Part of a small language model's weights: 3 heads of 32.
Each number is 500 + 40 x the weight over its row's rms, rounded and kept within 0 to 999. Layers, rows and columns count from 0. Numbers have three digits each. The size before them is the row's rms in percent of the matrix's.

# layer 4 MLP down, 96x384, rms 0.141, rows 0-42, columns 64-127
112:528527523518467479548493537479526427423544535514487517533518505503492445540486488528499505487518504506500486496498504465507472556453471473511438508531578628440465480555486505543546506508502498
098:523508484490559548552369506508467414493457520500488490527445461546480515493486513468503488431386397496489497507512545513548475569500490450484505532540524551492470487519558539509540453497437462
102:496514544475497548545477464471497502471482524515547536535435433470394518503479505494565516557603441531529555580512484528570447502479429451445500540501480509539525498516515470541493500488547512
100:555460531458543522524493429437460490464521455487465471478564543495484511487484523552476514520486496454491455474459495474467418464576580506545463505448528579459482421549529516533530424528496509
112:498474461503542468528483540430449505489464446461507490537553563408524393534507503498506511560430472494513512529482589534496530576441469456429395467530458489461454511515538491505515542480442512
109:536468509569527540451498533456545553518563467503505495510519561436527598445537538413461473565503501515527471466564537442480519509467554517526391434502473478428503467469545596556497468513502466
101:463564528547449532474569507574515565523528474525615545479475511536512508555503517547477532422489520536502540534493520508428468525494548496473579484481453493505538457489516430502568534498475499
091:476424488451505485488477479471506521591467339522481492496557496446527430445522524459508539485565547418490448466510476541534483474496463505483484502500413548461496388468474451488489558528424544
104:480481588518491476523553472525450455510504567471532480504439447456512520492456547504523444508502562494511506524516474475506480511537498436545439560451599512427553505533520555521460410513517461
093:472497511469537488466515490502565513524458419496479524474517493566496465509459504494443493544517557499500527513484449508522552503428521495487523514511515484494547484533550471552484524542489514
096:392516481480502517492533534564540470400463624535515531489501589521535486483525476507534480511437437525533470527481584489498501497533526541523527483497528494580501531494474436530564512463558449
096:389478479502501462505482452451479449511467561487525488508510514492558400481486503464533399480516467571496505486440519511410496485508530515576533516469532431475478468490422434444513501571538412
101:495519499493539534496451445478569483531565540477515505540523493484441603535578565518519488433491499509463467503437544475448487450505564521489504527533475538601496522492529492490537478499515485
102:428498536481526505477483508476524449463556461506515419499476558514475521454535552425517470479525483526511487499462427487434506490508495498522573507440412502494490451488508394471491467501543467
111:514493532444535527530569536513588563531509542476440502495510506481562511476502452503462525511503491473455476470491495613428429436527480548561499499517499499521477477502520508513516589553489503
087:498537431491442442404487517534533497497512502507542488483501496528512482602487463555541451547553535540553498453482497447480563526543538522511538533538463462471499559514531522483526550490500540
102:454519548481472516487529484421474457508480526504466510492460530549450459487513515483456494462479503516489485482530574455504539469520483541510429529484520487511468507493529547482492506441569541
064:519502533533523573490526535424504488509479367463499478523484479496510476629470542673426570478536475495492493476470479538488476465494489510474492504559485542485450507520508492507440538512490449
105:533488458482600474481452540514440498563464642481487391594534517495555461471487506462512498483461493420535460469442540462471505518523463465442560427466535541523463546477519532558473502487479471
094:488440531541443508515556535555485513569437465518494550464499523469517455497519510509442526498488477532525521444522476557487463519513525501496530483571528489565523456545493506496559576451464477
091:453509474520541494548442465551499489441555587498519475500544509523442451493501522492498523461506526448523540478506521519485498449465489453488499526494490357531549464513530500534457493512525536
088:468479438485581509488438471455459531433462482478564488507490464450393543521503492557473560520507456486504488520516497547461517540479535515494489519530460490441536463504556495491489479504454514
097:471456505437487474492506419512477601483462536414577573482447469523572502499540535480514477506481432520504485538483490533510493474512505518463513495572468495459440504512540492567461459478468511
116:534446475461500458568558525465467461458435505501480520471483526458528587555447544574515451473463516457502468539487480548525561515477495544569532474476539486476512491476481499480448551514481473
105:537512586548445492459518494528458465491560474426485526529442480472470500497511521490530515470490513518480468490476516478562577497477484453519468505532452455474504640547476527555489473460487530
097:509461473448459472473561477514513527513489490490562467509521480499552494509486434514494484536501510579625479349545569495467420472486514520566544484549504514471535542546513526509516502508547556
116:539491481537572504523497485503546506565551505465469550474490464545592444553484490544517533497497464427450585538532493602514487533457447510513517484490529523487477609483407536510480508548534462
101:510544535534531528475389484499516510526452530516555491503546528547486488463493516432520560536425500496498480601547496524515555547449448473536387543532516515526522451433505509557484498505502518
093:494500518548532531461546501478567465505494442522559526477487590559530422484505504471466518513470522593543395526455481479544533494554451512501502558542519476558521551479486435471514524503541467
097:516476472539441498478507462469531416436545510503522533538444480549547485452468542443474534493469469462450492468526528517484413553533519495467472530509497618484536462536480509560504504486543456
094:510505476471491422553435526470417495502438438469488527490486528490535430444505491472494525443411530511503498591500488529509526442496528478496439481487537510435473495519463511522545449548478442
106:539506497483534489486484519553500529456510461471452504552494530518515425550526450540479517485510547465502543467408519519509492407490490517594537543539454538495486531524478560453453479522502457
098:472463533488438535462473513517531459539507414509515435489514451485491518492535446517462462482516468558489541545543495426408513466542504521513546538530469373475516542505468411540507517470546464
094:490506534450513514511468456516498511531510459478484495530543492444484519463514452497487422470577485545516409527553470524444534464459427476444536413446446633500486542488451508497496515456540467
107:489523453511482510521517478509454412521478468533479495498478460548546474546463475530527469448528542616525538523485537511484514457508447461443512519490532463477529528529498522520479419513482477
089:474497416490525475531488532438495456459533506560466478512470508498516502487465551499523533551524482486504561508481483472581523541544531489558525508489596349539472537481550501511465519509485475
100:537464520536512462501516515546508541482506444480539540489476528503513555472492501462511446504513472502488557453482473543436455591464448495475582555542550477488544391475519518481497475523525447
101:495495571477494522478470467528474421538521524440530489493513481529540523540526461543483473500503499478534496445490510489549476489473427477504538537502453526436518438567509471437504488458480524
094:526485495491509432506483477483540511500541517509525516482485465535464508545527477539576401465548485470493576473515497498610573548461553482512444496469528540519436505519526494495448514539523558
104:491474567520518545492490516482462480529398542472495519498482495502489416497514419510487541512525472554419532522495453519497481435473541449519487527425546505487522520498532517487452491541427513
101:601487561567526492507501450539483514540525433550479509460508462515492478518504441533490512489467501441547442513527523497504507496474563487494436458524488507557517501507565483531475489535453537
098:569498462437526472474501513459449489516543445491437439550437513478511589437469493417481461493483535508478475484436500438423473512522511493495416503490414519518562571518517544444474497477465492
103:497548476519507547494506472545476424487509437467509490501548467529455541484502465477523489454473546465426510412449557493491531479462516468562537514530534562487489479503495607476452429454487528